python train.py --n_layer=15 --d_model=128 --n_head=2 --n_kv_head=1 --head_dim=64 --d_mlp=512 --vocab_size=846 --activation="squared_relu" --norm="rmsnorm" --norm_place="pre" --norm_eps=1e-06 --positions="rope" --rope_base=10000.0 --rope_fraction=0.25 --qk_norm=true --attn_scale=0.166 --bias="none" --tie_embeddings=false --parallel_block=false --init="normal" --init_std_qkv=0.0442 --init_std_o=0.0 --init_std_up=0.0442 --init_std_down=0.0 --optimizer="soap_variant" --lr=0.00373 --lr_mult_o=0.861 --beta1=0.95 --beta2=0.95 --lr_head=0.00319 --grad_clip=0.5 --warmup_steps=68 --schedule="wsd" --decay_fraction=0.877 --decay_shape="exp" --final_lr_fraction=0.0 --batch_tokens=[8192, 16384, 24576] --seq_len=512 --doc_mask=true --train_tokens=114200000 --steps=7364 --dataset="wikipedia_en"
Each number is 128 + 24 x the weight over its row's rms, rounded and kept within 0 to 255. Layers, rows and columns count from 0. The size above them is the row's rms in percent of the matrix's.

# layer 12 MLP down, 128x512, rms 0.194, rows 0-104, columns 320-383
size [ 99  97 104 103 107  92  96 101 101  98  99  96  96  97  95  98  98  98  97  95  99  97 103 102  94  96 101  97  99  91  99  99  97 102  95  98 101 103 100  98  94 102 100  93  95 108  92 103 104 100  95 102  91 100 103  98  96  95  98  92 100  99 127  92 105 104 101  95 102 101 102  88 100  95  99  97 104 109  97 101  94  98 101  93 107 103 108  94 100 101  97  98  96 100  96 102 105 101 114 135 100  97  97  93  93]
[[131 112 147 138 127 126 144 141 148  98 136 106 123 114  86 108 131 133  99 103 140 125 129 114 132 173 139 140 128 175 104 135  93  99 130 125 175 148 153  95 103 112 143 125 113 148 134 163 129 120 111 127 159 169  92 160 109 139 174 164  69 127 119 173]
 [173 139 138 146 177 152  98  90 136 145 102 113 159 153 152 130 106 102 163  79 141 117 157 140 149 143 152 120 107 101 168 158 126  91 117 129 152 132  97  84 122 143  97 118 125 121 140 163 170 150 119 146 139 140 117 108 147 112 146  99 101 168  87 124]
 [ 71 152 156 123 121 126 120 143 208  98 133 135  98 117 154 144 144 125 129 128 137 122 120 114 108 142 154 127 142 141 136 159 109 144 174 104 141 109 101 115 117 124 136 141 134 120 125 125 109 131  99 119 125 161 107 146 162 125 121 135 138  88 120 125]
 [ 89 138 133  76  96  64 171 150  92 107 112 141 160 109 150 108 144 109 106 143 156  98 136 116  95  95 124 135 144 160  76 116 119 109 117 122 123 108 159 112 134 136 104 110 163 110 120 108 124 101 171 106 133 158 154 147  68 124 156 122 125 126 137 164]
 [150 150 120 142 130 155 120 134 117  82  98 150  95 141 159 152 195 134 160 101 124 121 149 115 119 116 169 151 144 119 127 108 143 113 165 187 136 132  86  83 106 133 144 128 136 119 120 152 119 135 143  89 178 119 171 150 147 120 135 145 143  86  80 173]
 [150 141 150 122 116 193 102  97 111 146 147 108 131 118 154 115 112  88  88 123 126 123 129 107 122 128 110  89 146 105 177 124 148 135 176 139 115  99 101 128 142 142 116 124 136  90 135 106 146 114 127 150 170 119 120 140 151 138 129 132 133 125  86 157]
 [ 89 105 121 118  99 150 103 103 144 151 134 165 122 163 157 125 138 176 153  99  93 144  61 104 107 164 154 120 130  93 128 129 171 146  87 107 111 109 149 147 186 147 151 156 119 134 182 133 164 135 151  70 136 129 147 127 158 128 115 118 132  92 165 115]
 [155 103 142 141 147 113 148 158 130 121 136 147 156 128 108 142 141  83 102 125 108 124 141 158  85 122  91 184 138 146  97 107 145  92 143 155 155 101 111 119 106  93 138 127 182 130 159 140 146 122 114 145 138 109 133 114 123 160 129 180 177 107  89 129]
 [195 170 101 127 151 110 125  75 114 137 113 106 124 124 113 115 173 127 106  59 122 116 155 149 160 109 139 123 151 126 101  99 109  99 126 150 133 129 137 136  88 139 145 130 139 125 145 124 124 135 135  94  86 124 127  95 112 133  97 117 114 111 121 147]
 [183  97 137 124 119 123 168 102  98 109 140 131 119 161 156 109 126 144  91 150 132 125 145 152 114 137 123 109 148 100 109 134 140 135 134 155 114 124 198 132 161 151 138 141 133 124 146 131 102 118 130 139 150 138  88 119 108 147 109 110 159 104  98 116]
 [ 97 144 146 111 174 152 110 153 115 124 117 182 149 128 166 144 134 127 135 105 145 141 111 122 110 102 163  80 146 121 172 110  89 145 123 117 151 150 113 115 124 105 152  97 183  84 121 107 151 127 102 121 112 101 110 181 138 106 135 115 137 138 135  65]
 [141 123 132 106  82 145 160 120 127 155 107 102 146 133 129  87 129  96 112 106 116 125 138 114 134 145 152 153 122 171 150  73 130 148 120  81 143 150 126 152 191 116 119 111 137  85  97 171 113 139 162 122 119 107 123 115 119 127 167 135 128 130 115 149]
 [139 146 107 146 148 141 133 119 122  99 129 121 135 169 122 137 134 123 117  97 151 102 117 135 116 103 148  93 110 128 126 150  98 164 107 132 145 158 110  78 168 125 146  84 142 113  98 133  76 133 103 115  96 112 109 106 107 166 137 113 127 153 124 105]
 [160 110 144 125  93 147 134 132 117 154 124 128 124 164  91 146 129 112  91 117 139 115 132 142 133 133 104 119 108 127 102  91 114 147 172 145 132 126 117 127 140 130 125 103 111  87 113 130 163 105 154 132  94 123  88 176 125 101 117 115 142  77 154 146]
 [143 123  90 118 101 114 135 134 138 100 107 124 148 126 106 111 123 103 109 126 108 119 102 136 149 108  85 118 162 117 109 157 142 123 147  68 158 171 112 107 146 138 179 109 125 181 133 122 132 123 118 121 108 169 118 137  98 121 110 134 132  92 131 149]
 [150 117 149 120 123 130 106 113 147 111  92 112 109 137 130 106 139  75 141 127 105 126 110 105 129 128 136  95 153  77  97  97 137 131 137 124 117 106 167 155 141 136 122 162 131 141 177 158 124 125  70 130 134 121 158 112 134 145 148  97 143 135 168 109]
 [127 122 163 147 116 135 177  90 117 139 126 121 143  94 140 135 119 128 140 182 131 116 107 135 113 136 104 116  99  98 137 144 164 166 117 149 122 141 156  92 149 128 137 131 136 123 142 135 122 131 114 130 163 136 128 130 120 118  90 137 146  68 114 136]
 [126 109 115 127 126 147 192 131 135 118 121 123  94 140 118  65 109 131 176 122  98 107 125 123  95 100 115 163 104 130 166 126 142  97 135  73 138 122 170 121  99 102 101 115  94  90 125 139 148 106 129 175 108 143 117 127 122  87  97 159  97 135 127 143]
 [116  98 129 128 146  92 120 113  90  99 148 128 111 118 120 113 180 130 126 104 141  92  78 100 120 142 149 134  81  95 135 142 147 174 109 123  99 131  93 152 118 115 115 133 191 148 160 148 149 126 177 116 104 140 135 151 107 110 152 139 141 133 105 134]
 [139 180 101 164 144 132 131 103 105 129 104  91  83 149 173  76 127  75 100 113 130  98 170 116 109 116 131  88 105 112 117 121 112 126 151 134 129 158 118 122 138  97 144 116 121 112 132 130 132  79 104 107  96 112 147 115 152 120 145 117 119 163 103 101]
 [174  97 109 140 156 125 160 125 112 166  99 132 121 127 186  99 128 139 119 146 168 117 150 137 116 118 154  82 123 144 131 122 164 131 196 135  85 107 167 101 148 156 148 110  89 151 166 136 143 142 118 111 111 153 162 138 190 129 144  96 107 105  97 138]
 [125 171 164 162 124 129  90 102 161 121 170 109 144 129 131 112  93 139 153  89  95 160 152 139 101 151  76 103 132 161 132 117 136 126  70 116 116 117 164 104 124 133 109 150 160 157  99 128 183 134 129 118 174 121 107 146 137 115 108 110  95 162 157 131]
 [120 105 145 112 143 116  75 124 126 128 116 145 139 146  84 158 134 180 112  71 161 116 141 136  76  85 187 127 111  88 142  99 153  99 134  99 145 101 125 135 148 102 165 120 137 124 165 127 147 132 168 133 156 133 131 193 145  72 126  98 134 169  94 114]
 [133 105 110 144 103 170 146 115  98 101 125 154 146 148 138 107 150 140  97 152 119 122 132 121 128 139 155 115 116 140 134 175 129 147 144 109 129 133 179 173 135 162 129 124 140 143 139 111  67 131 178 112 148 140 138 110 133 122  85 140 122 134 157  99]
 [155  91 169 147 130 118 134 142 155 116 122 122 120 126 163 135 103 127 166 106 133 134 122 125 127 111 168 148 199  83 100 125 123 142 123 141 103 123 149 136 198 158 153 137  94 110 121 144 159 133 137 144 150 143 135 156  95 115 158 168 133 153 163 117]
 [116 123 121 141 165 160 102 134 143  98 149 130 118 179 115 157 116 127 158 153 142 169 122 123  99 137 124 110 103 121 131  91 118 141 145 130 127 167 140 145  98 133 146 162 103 102 109 144 123 137  90  84 147 158  95 132 115 125 140 161 125 137  85 166]
 [144 145 127 152 132 126  92  96 129 144 107 150 142 156 133 145 118 111 161  97 127 115 116 128 124 143 147 129  88 152 126 166 140 157 123 149 148 128 125 122 148  83 123 147 143  86 129 120  71 103 129 122 136 153 157 101  97 153 172 112 109  97  98 141]
 [107 144 150 132 178 149  95 110 126 142 120 119 166  96 115  76 102 110  87  88 131 141 174 118  97 109 121 136 117 141 195 152 151 140 154 136 121 113 148 135 110 132 115  98 151 152 167 127 141  85 122 147  97 113 113 100 141 132 122 117 152  98  84 131]
 [131 121 104 133  96 142 139 129 121 115 169 111 164  97 157 135 150 107 127 111 147 116 140 129 160 126 133 165 130 139 154 103 163 157 140 104  83 159 136 144 138 116 122 120 145 145 144 131 102 125 142 126 142 121 129 127  65 126 120 124 126 153 157 129]
 [144 122 132 134 101 149  81 126 112 106 138  73 138 137 143 117 165 142 138 140 152  82 131 100 124 136 121 162 135 182 172 134  90 151 157 116 115 173 125 132 112 125  99 109 117 141 109 158 174 136 132 115  75 139 100 128 150 104 192 124 151 144 131 136]
 [120 108 120 122 146 151 112 124 112 147 159 138 181 131 165 100 129 135 162 128 141 140  96 112  99 179  92 121 150  83 117 126 109 109  97 125 143 123 147 108 121 144 147 148 196 125  92 160  53 106 179 161 166 120 126 127 128 134 124  92  86 107 171 140]
 [136 131 117 142 136  97 129 108 127 127 155 101 126 142 112 106 165 110 111  96 145 159 142 165 113 113 113 109 115 143 146 100 150 106 111 132  97 127 137 146  89 123  63 123 109 106 101 142 134 138  66 116 154 118 162 102 113 102 126 151 151 101 131 101]
 [135 140 153 100 111 144  77 126 119 112  88 152 191 130 104 160 120 143 127 113 105 145 157 116 113  99 175 152 112 144 160 148 148 117  89 129 134 116 140 160 159 123 140 181 184 113 128 112 131 106 126 101 131 161 124 143  62 138 116 163 162  92 170 146]
 [136 143 136 109 125 115 138  96 134 126  88 136 105 149 103  85 117 116 144 131  82 129 139 127 147 127 143  94 155  88 137 105 131 154 123 131  95 169 134 128 127 127 139 104 132 134 144 132 159 136 126 139 141 147 163 139 106 110 110  99 103 132 167 161]
 [122  72  88 113 117 170 126 152 132 165 136 126 145 125 104 171 134 162 131  82 126 137 141  96 136 137 122 163 146 145 122 147 124 142 114 135  71 133 124 155 106 104 139  85 136 150 167 178 108 116 166 161 120 126 138 112 142 106  85 135 206  81 120 102]
 [143 116 137  74  93 121 160 154 120 131 113 115 143 115 135 121 132 168 100 132 105 111  93 106 166 146 114 143 116 144 146 127 117 131 104 123 152 142 102 160 130  71 149 110 130 117 168 112 127 132  98 114 135  73 132 121 126 162 156 123 146 115 145 138]
 [135 160 137 150 117 120 127 118 138 136 180 163 151 128 142 142 150 138 135 113 145 130  85 142  87 158 134 152 144 141 143 141 150 131 142 139 149 132 135 101 125  94 152 121 139 147 141  95 113 113 147 103 105 147  98 143 101 130  99 126 139  79 130 183]
 [174 151 120 110  63 152 150 128 104 139 146 117 123 168 183 119  96 100 135 157 114 119 164 139 104 144 150 167 106 123 156  74  96 137 167 182 118 144 103 143  78 119 125  95 119 136 134 104 197 152 154 112 148 122 132 102 125 124 112 148  92 119 131 154]
 [155  93  93 132 119 126 188 141 121 127 136 131 134 109 159 150  87  91 141 103 118 107 120 144 126 124  89 104  86 126 146  70 133 112 134  94  91 159 100 108 127 131 123 179 128 158 137  98 141 143 118 147 137 116 153 115 112 141 147 148 134 149  99  98]
 [138 160 171  90 143 164 110 162 171 115  99 136 145 134 109  98 175 117 132 144 111 133 175  98 145 101 140 102 126  96 119 138 128 147 141 160 117 137  95  81 147 107 104 101 160 151 120 128 156 119 123 125 167 116 107  66  88 163 127 123 130 154 102 113]
 [147 108 139 113 148 117  85 186 125 136 115 170 127 106 102 100 144 116 101 141 149  94 152 140 182 117 117  95 145 123 135  88 170 151 151 138 147  90 148 130 139 168 133 119 141 120 137 135 129 136  90 153 143 112 150 128 105 143 153  96 179 158 102 105]
 [ 47 131 134 108 138 115 100  85 135  82 127 149  80 160 103 102 158 138 130 123 104 126 137 142 113 123 123 106 127  97 140  78 132 144 160 112 153  98 122 163 109  98 126 159 123 172  92 119 113  93 162 141  91  85 114 105 110 124 116 153 143 119 120 153]
 [105 143  91  77 139 143 144 119 145 131 121 120 145 111  83 188  85 166 124 121 174 121 167 110 152 121 107 138  92 151 127  76 196 140 110 146 101 102 102 161 100 100 109 112 130 125 126 124 168 142 138 157 122 103 133 108 150 117 147 159 159 150  96 125]
 [159 148 159 116 126 149 119 177 138 122 102 125 115 123 121 118  94 122 152 141 185 156 156 141 144 122 122 124  88 135 130 125  54 119 144  95 133 135 117 165 127 108  94 122 106 145 107 143 148  65 106 148 141 128 119 111 118 131  93  75 119 114 153 142]
 [ 90 162 138 151 129 151 125 168 132  86  94 141 119 111 115 135 138 134 161 124 133 153 170 114 130 107 125 136 126 126 144 104 119 139 128 121  97 100 144 185 180 121 162 151 165 117 156 134 161 139 105 126 129 129 172 131 133  95 171 149 108 117 105 144]
 [107 152 107 106 114 109 100  84 116  97 102 121 132  93 185  88 102 122  63 122  81 116 125 137 126 135 161 117 146  99 128 148 147 136 128  96 114 153  95 121 156 106 167 147  90 113 109 125 143 136 125 143 113 117 102 129 126 118 138 144 161 112 161 164]
 [104 141 122 132 137 117 139 154 160 163 120  93 148 157 130 127 140 141 110 166 159 134 143 160 132 132 125 163 116 120 155 132 104 107 122 157  96  80 150 152 144 117 128  89  89 113 147 118 128  81 126 101 131  96 112 139 102 113 164 136 102 116 115 144]
 [105 123 128 108 126 151 129 114 133 139 114 163 121 162 128 115  77 131 146  72 111 137 112 131  93 148 186 124 107 123 101 110  95 126 144 140 119 109  78 111 147 128 120 133 177 128 144 108 127 180 120 134 115 109 147 104 164 104 115 163 114 120 121 133]
 [151 107 163 100 148 140 140 154 120 133 136 117 101 139 100 150 114 120 106 129  90 134 109 125 176 141 129 104 116 167 163  89 123 138 108 113 125 156 141  98 149 148  99 125 120 111 131 121 103 171 153 109 101 121 101 130 148 106 136 101 144 169  93 119]
 [135 146 107 187 173 133 179 136 161 187 128 139 148 147 149 149 162 125 180 115 154 150 122 153 150 118 105 104 166 171 126 111 162 146 135 126 134 108  91 133 112  92 136 172 165 107 112 105 127 106 110 165 110 139 124 115 127 130 151 144 132  92 131 122]
 [136 164  78  92 191 147 123 162 126 115 134 127 138 136 107 149 127 159 132 168 112 117 109 134 123 119 127 175 128 128 118 156 158 151 110  97  88 140 115  79 151 105 148 177  73 144 118 109  86 144 114 118 100 129 157 135 101 143 187 142 150 133 142 114]
 [104 100 143 116 102 156 150 116 144 115 128 129  90 154 148 149 144 114 115 126 130 129 190 101 164 143 110  83 155 145 107 121 119 132 163 124  99 161 123 117 143 111 127  89 161  88 123 175  84 141 105 103 155 159 122 125  97  84 130 157 191  95  92 119]
 [130 101 170 132 106 162 135 119 117 138  93 103 111 142 157 152 126 138 127  82 125 117 156 141  93 136 120 143 124  82 103 135 126  99 112 148 127 133 108 143 112 108 136 120 115 135 149 114 148 154 150 102 148 101 127  97 147  86 137 122 108 138 163 173]
 [107 175 121 136 147 137 165 121 120 175 134 102 130 111 133 138 116 132 118 125 128 115 137 148 119 105 128 120 129  77 110 120 131 109  98 110 111  86  96  99 106 118 141 106 156 137 135 136 136 115 154 130 110 109 174 166 136 126 105 104 151 140 170 117]
 [125 142 120 109 165  96 102 150 111 152 114 104  89 115 154 126 105 146  90  81 123  92 125 143  93 113 122 124 126 108 118 141 142 110 111 154 115 100  94 165 131 122 113 121 130 110 115  65  66 156 110 100 166 117 128 146  95 118 162 142 129 161 111 125]
 [171 144 131 171 140 116 128 102 108 143  83 142 133 187 143 147 116 128 131 119 101 117  74 152 135 109 145 134  82  99 138  95 140 146 125 118 154  52 143 101 111  96 107 107 146 106 116  92 176 104 137 151 150  94 123 124 101 130 103 122  96 124 153 120]
 [132 150 115 122 124 115 133 128 158 116 171 161 137 131 153 131 126 118 170 120 150 181 132 107 117 133 114 180 132 138 142 128 113 111 126 114 156 153 132 112 104 140 116 109 149 130 120 127 142 117 122 165 102 151 123 111 126 110  93 107 133  92 160 116]
 [101 140 126 115 147 139 178 100 102 145 137 153 123 145 127 149  95 143 140  95 169 127 142  99 128 157 137 136  98 126 175 150 149 152 136  98 101 142 119 164 115 130 112 139 148 113 163 114 102 158 135  79 148 154  91 124  97 120 137 133  96 153 115 102]
 [160 100 142 157 104 160 134 108 109  87 155 173 111 128 128 107 142  76 135 129 130 127 111 145 116 131 122 156 136 132 149 121 111 146 122 120  99 145 116  86 149 138 117 152 132 106  83 155 123 122 138 155 150 121 116  73 130 143  88 110 145 117 122 130]
 [165 109 106  74 116 134 173  92 130 162  82  98 102 125 160 111  90 124  89  95 139 117 194 186 140 143 146 117 133 119 106 130  96 151 119 138  71 160 158 125 124  96 104  97  94  91 183 136 114 151 130 138 146 116 155 113 154 113  90 154 103 145 130  96]
 [138 143 167 127 106 115 134 112 119 139 130 194 146 124 146 128 141 109 174 149 123 121 130 140  96 153 144 138 112 168 102 109 110 136 144 106 126 156 143 144 131 166  91 145 103  90 139 131 135 133 111 145 126 137 109 111 123  77 151 124 167 103 154 180]
 [ 91 137 141 142 159 105 137 144 114 158 143 144 108 127 138 165 155 134 130 155 162 148 129 178 144 148 123 130 149 158 140 110 145 156 161 116  97 125 203 131 100  94 101 183 125 158 141 125 133  93 105 101 104 130 130 142 119 141 130 101 118 132 159 122]
 [127 103 152 108 141 126 125 158  98 132 136 123 156  91 122 148  93 101  95 131 139 174 151 150 109 171 158 146 161 135  97 136 119  95 120 114 110 149 131 128 155 129 147 129 126 123 120 143 124 150 110 103 182 144 105 123 124  66 131 136 139 155 111 151]
 [169 102 136 128 127 139 118 128 131 131 124  96 124 104 165  93 154  98 129 108 124 161 154 103 163 123 115 190 143  75 110 113 118  97 145 141 119 145 165 117 191 107 147 150 131 211 105 138 149 130 150  93 158 149 121 136 172 111 125 122 145 134 136  94]
 [154 161 129 162 124 118 146 121 128  97 143 167 114  98 101 111 152  97 130 110 109 111 155 136 163 112 184  89 135  97 100  76 176 165 163 153 122 128 135 107 117 117 182 121 122 110 159 123 130 102 136 114 139 138 122  68 150 145 145 125 127 107 151 128]
 [150 134 111  85 150  95  91 134 143 141 136 161 123 131 162 118 131 157 134 138 202 116 134  70 115 143 117  95 139 107 121 142 140 115 132  86 145 165 104 136 148 109 131 148 145 120 170 115  93 136 108  73  87 102 112 107 120 103 120 139 157 128 205  95]
 [133  84 112 150 140 135 156 159 146 130 112 125 119  69 121  85 115 166 136 125 170 118 129 132 133 117 115 176 125 114 105 161 142 101 173 141 141 133 146 103 133 154 121 153 115 112 185 133 161 136 103 116 126 166  96 116 123 166 124 133 167 123 106 101]
 [103 128  97 189 154 119  97 129 120 147 138 109  92 145 176 123 146 149  85 125  97 134 100 135 129 106 128 127 149 137 124 160 161 106 129 138 146 136  86 120 118  86 113 138 109 155 180  85 144 145 175 122 145 164 119 158 120 123 122 140 126 147 133 120]
 [132 119 128 127 109 145 159 106 140  99  72 110 114 147 159  87 148 101 147  99  88 121 128 114 165 118 135 135 154 156 118 132 163 124 127 131 105 120 165 160 161 153 139  74 128 103 137 144 162 152 147  91 131 119 132 135 126 105  96 103 132 149 103 106]
 [136  91 137  96 149 103 165 119 140 175 105 124 143 100 128 145 122 134 127 136 152 105 134 143 162 119 122 120 122 109 139 114 148 123 144 117 117 154 124 123 145 120 110 174 148  92 130 117 104 151 120 134 107 132 136 152 134 142 105 134 128 124 146 133]
 [135 131 139 142 128 131 140 156 122 186 157 144 103 124 125  82 115 181 117 139 138 106 131 124 104 139 140 122 156 174 110 127 141 133 128 124 153  99 130  88 147 100 138 124 147 146 124 105 165 137 143 107 147 149 110 191 175 140 124 103 184 137 115 144]
 [103 150 115 100 161 149 145 141 127 137  79 140 175 143 154 146 122 132 130 118 112 145 147 108 115 130 153 153 160 142 147  91 143 110 107 120 117 131 143 103 109 132 128  97 102 134 105 134 146 157 117 138 156 124 133 131 174 115 127 166 139 142 137 155]
 [144 154 131 149 154 109 138 161 153 108 150 140 119 144 120 113 102 136 179  87  78 138 112 167 139 124  94 125 114 122 164 122 110 149  53 104 111  85 129 172 149 111 114 173 174 113 121 152 145 126 157 134 133 150 134 179  85 125 124 158 102 151 125 125]
 [181 141 103 143 132 107 163 123 137 142 118 102 132 118  93 117 156 125 127 148  99 119  49 193 127 148 131  95 187 161 109 138  88 115  93  94 142 132  95 128 149  54 116 106 102 174 155 144 137 151 162 161  99 126  95 111 126 145 111 145 117 175 132 165]
 [111 154 156 120 163 113 141 138 114 145 142 145 147 100 153 179 127 131 148  85  97 157 109 105 149 125 118  90  96 173 157 117 118 139 173 108 137 187 155 143  91 115 109 144 148 144  88 140 146 100 114 126 109 143 138 109 125 134 166 136 154 174 124 119]
 [103 105 143 133 126 115 108 113 127  98 130 102  93 152 158  90 147 133 121 148 110 118 133 148 125 135 145  53 151 176 203 128 131 145 123 138 116 114 133 130  83 139 175 103 107 130 151 126 157 100 124 153 101 105  68  90 131 126 123 140 117 124  93 148]
 [140 114 125 136  85 116 126 132 122 118 166 168  78 129 125 141 129 139 152 138 156 103 148  71 117 142 143 137 126  69 116 140 121  93 143 102 127  82 125 118 103 133 120  77 138 148 104 131 124 180 177 145 127 115  90 131 140 141 146 134 101 145 142 139]
 [118 136 161 149 143 155 121 154 141 105 111 143 129 138 165 105 116 106 139 120 135 145  80 119 167 110 137 119 102 120 128 101 138  73 167 128 118 152 148 109 113 135 128 102 102 111  96 136 109 125 152 128 137 125 143 138 151 106 150 146 128 149 153 159]
 [130 109 158 166 133 109 125 109 125  92  78 176 165 148 137 156 104 106 103 164 141 144 134 155 105 143 116 134  96 124  95 141 159 108 114 122 135 129  72 109 107  81 147 142 124 195 150 135 155  90  98 180 142  81 134 113 117 129 124 137 149 119 159 145]
 [135 149 117 109 158 136 105 114 125 135 105 148 120 100 100 162 151 157 121 158 149 127 145 137 152 145 127  83 115 136 158 182 153 106 129 113 169 145 162 137 166 134 144 139 126 145 141 122 126  84 133 137 175 135 204 120 151 120 161  66 134 168 125 100]
 [138 110 116  77 181 137 150 126 135 102 129 161  98 175 114 122 100 167 115 114 113 114 131 113 155 131 172 129 137 125 155 145 150 153 106 110 146 138 181 126 141 149 154 128  77 109 155 119 113 134  92 129 127 128 136 104 120 140 111 143 129 104 132 129]
 [135 175 111 163 148 133 128 180 135 124 123 115 136 144 109 134 130 129 109 126 156 151 134 132 132 167  95 101 110 140 156 109 166 102 122  89 141 124 149 136 102 132 131 120 108 137 175 124 148 137  94 102 131 132 122  86 130 124 186 175 187 101 139 126]
 [156 152 162 130 109 152 123 126 114 144 153 158 152 124 100 158 145 142  88 179  77 159 181 102 170 133 152  99 123 137  95 128 117 177 135 138 149  79  87 126 157  97  99 124 134  99 159 123 143 121 116 107 140 127 163 127 157 167 108 127 137 130 120 148]
 [108 157 142 126 168 129 145 116 117 105 118 188 125 136 151 130 139 138 121 185 141 140 108 114 127 120 116 101 182  98 140 193 111 112 122 157  97 131  93 123 110 110 132 116 100 145 131 117 132  98 152 141 121 138 138 130 121 154 108  95 124 109  96  98]
 [137 106 126 140 155  89 157 151 146 153 106 149  97 151 152 136 132 124 130 182 125 134 157  85 116 133 154 106 171 147 160 142 124  76 136  86 106 125 114 114 144 111 135 148 124 147 150 121 136  97 155 106 119 121 185  72 147 139 107 172 170 134 119 162]
 [131 120 149 129  60 144  89  90 166  86 131 111 115 151 133  92 107 134 132 133 142 162 140 137 134 137 115 120 157 119 120 151 142 152 162 119 103 154 167 140 148 135 120 162 125 118 160 139 170 102 135 158 139 131 125 145 165 143 138 140 157 129 164 165]
 [114 133 134 113 137 141 113 118 126 160 131 121 112 153 167 134 128 163 171 128 136 102 155 139 138 135 140 148 154 126 125  87 120 118 129 115  86 100  90 130 117 127 132 145 100 118 158 143 109 135 117 159 124 156 163 124  78 117  98 157  88  93 105 131]
 [104 103 141 118 124  75 135 131 131  96 174 100 106 130 152 163 135 119 146 123 137 107  83 132 176 127  92 137 131  98 109 144 127 139 143 114  86 113 161 146 111  99  69 162 123  82 124 127 113  89 130 131 139 120 129 129 118 158 163 154 126  79 123 139]
 [109 173 125 144 156 137 137 131 153 174 125 202 137 144 129 142 119  75  90 155 129 113 135 130 117 151 194 141 138  99 105 121 115  99  81 100 101 144 121  95  93 147 114 124 119 115 101 144  99 105 142 133 164 144 104 146 123 124 121 136 118 137 125 134]
 [134 156 119 119 166 126 106 121 122 110 147 146  93 172 173 130 132 151 144  94 113  90 130 172 162 121 107 120 140 100 159  84 112  86 148 101 128 105 128 153  78 136 127 166 126 120 118  96 151 153 124 150 101 112  91 116 108 143 126 133 117 149 127 123]
 [100 147 129 155 138 110 136 157  97 113 104  96 115 161 134 147 130 101 138 124 129 117 133 118 102 131 142 107 156 179 110  83 115 112 109  84 133 124 132 171 123 112 134 143 133 138 132 123  94  71 137 149 110 159 144 173 118 156 112  96 115 143 105 176]
 [147 108 147 152 117 141 119 144 158 156 133 100 129 145 127  54 130  85 121 145 173 106 121 132 109 119 135 109 140  85 129 170 106 144  93 130  82 116 114 117 151 160 135 145 135 177 116 153 111 133 152 118 112 127 129 135  83 110 152 102 132 108 116 118]
 [113 130 136 123 131 120 148 126 139 124 164 132 139 105  85 122 113 114 172 150 161 156 134 111 157 102 164 149 131 102 136 125 125 101 156  97  94 115 120 117 136 160 190 124 138 133 125 117 119 123 132 104 107 117  69 105 171 132 158 117 102 132 149 149]
 [120 140 176 194 131 129 113 144 108 165  93 120 131 112 176 139 164 166 137 165  90 126 110 117  99 103 119  85 133 165 127 115 155  89 152 126 121  95 144 121 153 124 123 136 147 143 133 134 121 124 103 129 134 125 101  95  80  96  97 118  91 156 134 160]
 [128 124  86  91 158 144 157 110 167 155 126 155 107 153 120 114 152 159 131  67 131 149 127 138 127 155 103 128 158 107 133 132  99 160 128 162 133 154 138 114 122 126 150 147 131 157 146 173 135 145 117 168 143 147 117  75 148 115 134 131 138 189  95 135]
 [160 136 124  97 168 139 139 116 128 146 106 125 151 103 135 127 133 121 168  92 107 118  92 136 117 114 124 130 127 138  96 136 141 131  94 143 156 109 143 160  99 152 101 122 111 105 141 128 126 148 114 116  99 127 125  76 153  99 148 114 116 103 150 130]
 [131 108 117 104  93 114 109 149 145 157 157 129 141 122 117 159  81 143 103 129 135 160 135 121 196 139 138 125 138 120 141 132 154 140 108 148 147  92 101 123 121 109  93  72 151 116 143 142 115 142  90 125 125 130 172 121 175 116 121 105 139 110 129 124]
 [156 138 138 104 130 162 139 150 111 114 155 163 117 133 131 125 136 110 130 149 152 135 124  98 148 118  92 139 136 128 105 117 162 152 160 134 140 150 144 160  97 129 111 180 149 136 109 122 108 144 135 121 164 187 146 120 104 116 148 148 143 160 116 123]
 [ 79 113 109 150 118 117 133 123 106 122 153 114 153 105 127 152 111  74  95 113  95 119  65 117 130 157 119 110 147 167 157  81  81 114 130 129 142 120 112 141 106 131 140 102 116 172 103 129 118 159 119 124 115 143 131 138  88 144 116 138 112 120 117 137]
 [135 107 105 111  80  78 101 139 190 117 105 120 166 126 123 136 134 119 107 140 123 106 115 160 115 114 117 134 125 141 120 166 144 141 141 125 103 112 163 173  98 118  99  69 118 114 121 111 105 175 134  81 130 100 122 113 165 177  91 124 112 111 117 127]
 [128 101 181 110 135 129 131 126 127 105 130  88 104 137 182 136 102 153 153 114 105 125 144  97 122 139 117 170 122 141 129 114 111 126 111  81 142 101 148 115 108 137 132 193 118 115 139 145 177 102 105 113 125 151 120 150 148 133  66 152  96 134 150 144]
 [155  74 153 103 110 114 154  79 122 134 118 111 150 152 132 136 110 151  94 149 102 160 130 142 119 140 164 108  68 123 153  95 148 139 169 124 125 142 102 140 149 104 115 146 120 105 160 139 155 129 131 153 184 164  84 138 112 159  71  87  94 117 138 123]
 [150 145 124  96 163 158 104 198 119 132  68  93 133 126 132 118 112 172 125 115 109 120 183 155 102 130 141 147 125 124 150  69 127 114 149 125 109 135 126 126  73  89 153 121 102 158 108  92 153 127 182 144 126 157 114 108 146 135 133  79 167 134 116 132]
 [ 75  95 117  96 129 127  99 150 121 118 124 134  95 144 130 159  99 144 100 150 151 133 157  87 127 112 167 156 136 136 154  89 100 114 105 134 182 100 166 118 107 102  94  94 179  95 170 115  92 143 149 119 139  89  88 151 117 135 115  82 138 146 146 145]
 [ 91 144  83 152 151 146 105 147 143 110 115 107 162  86 161  85 152  87 112 128 151 103 113 132 113 130 155 116 111 148 177 133 140  99 147 181 122 122 117 106  75 132 125 131 185 123 165 137 116 155 166 123 133 116 163 129 158 107 161 124 145 156 122 147]]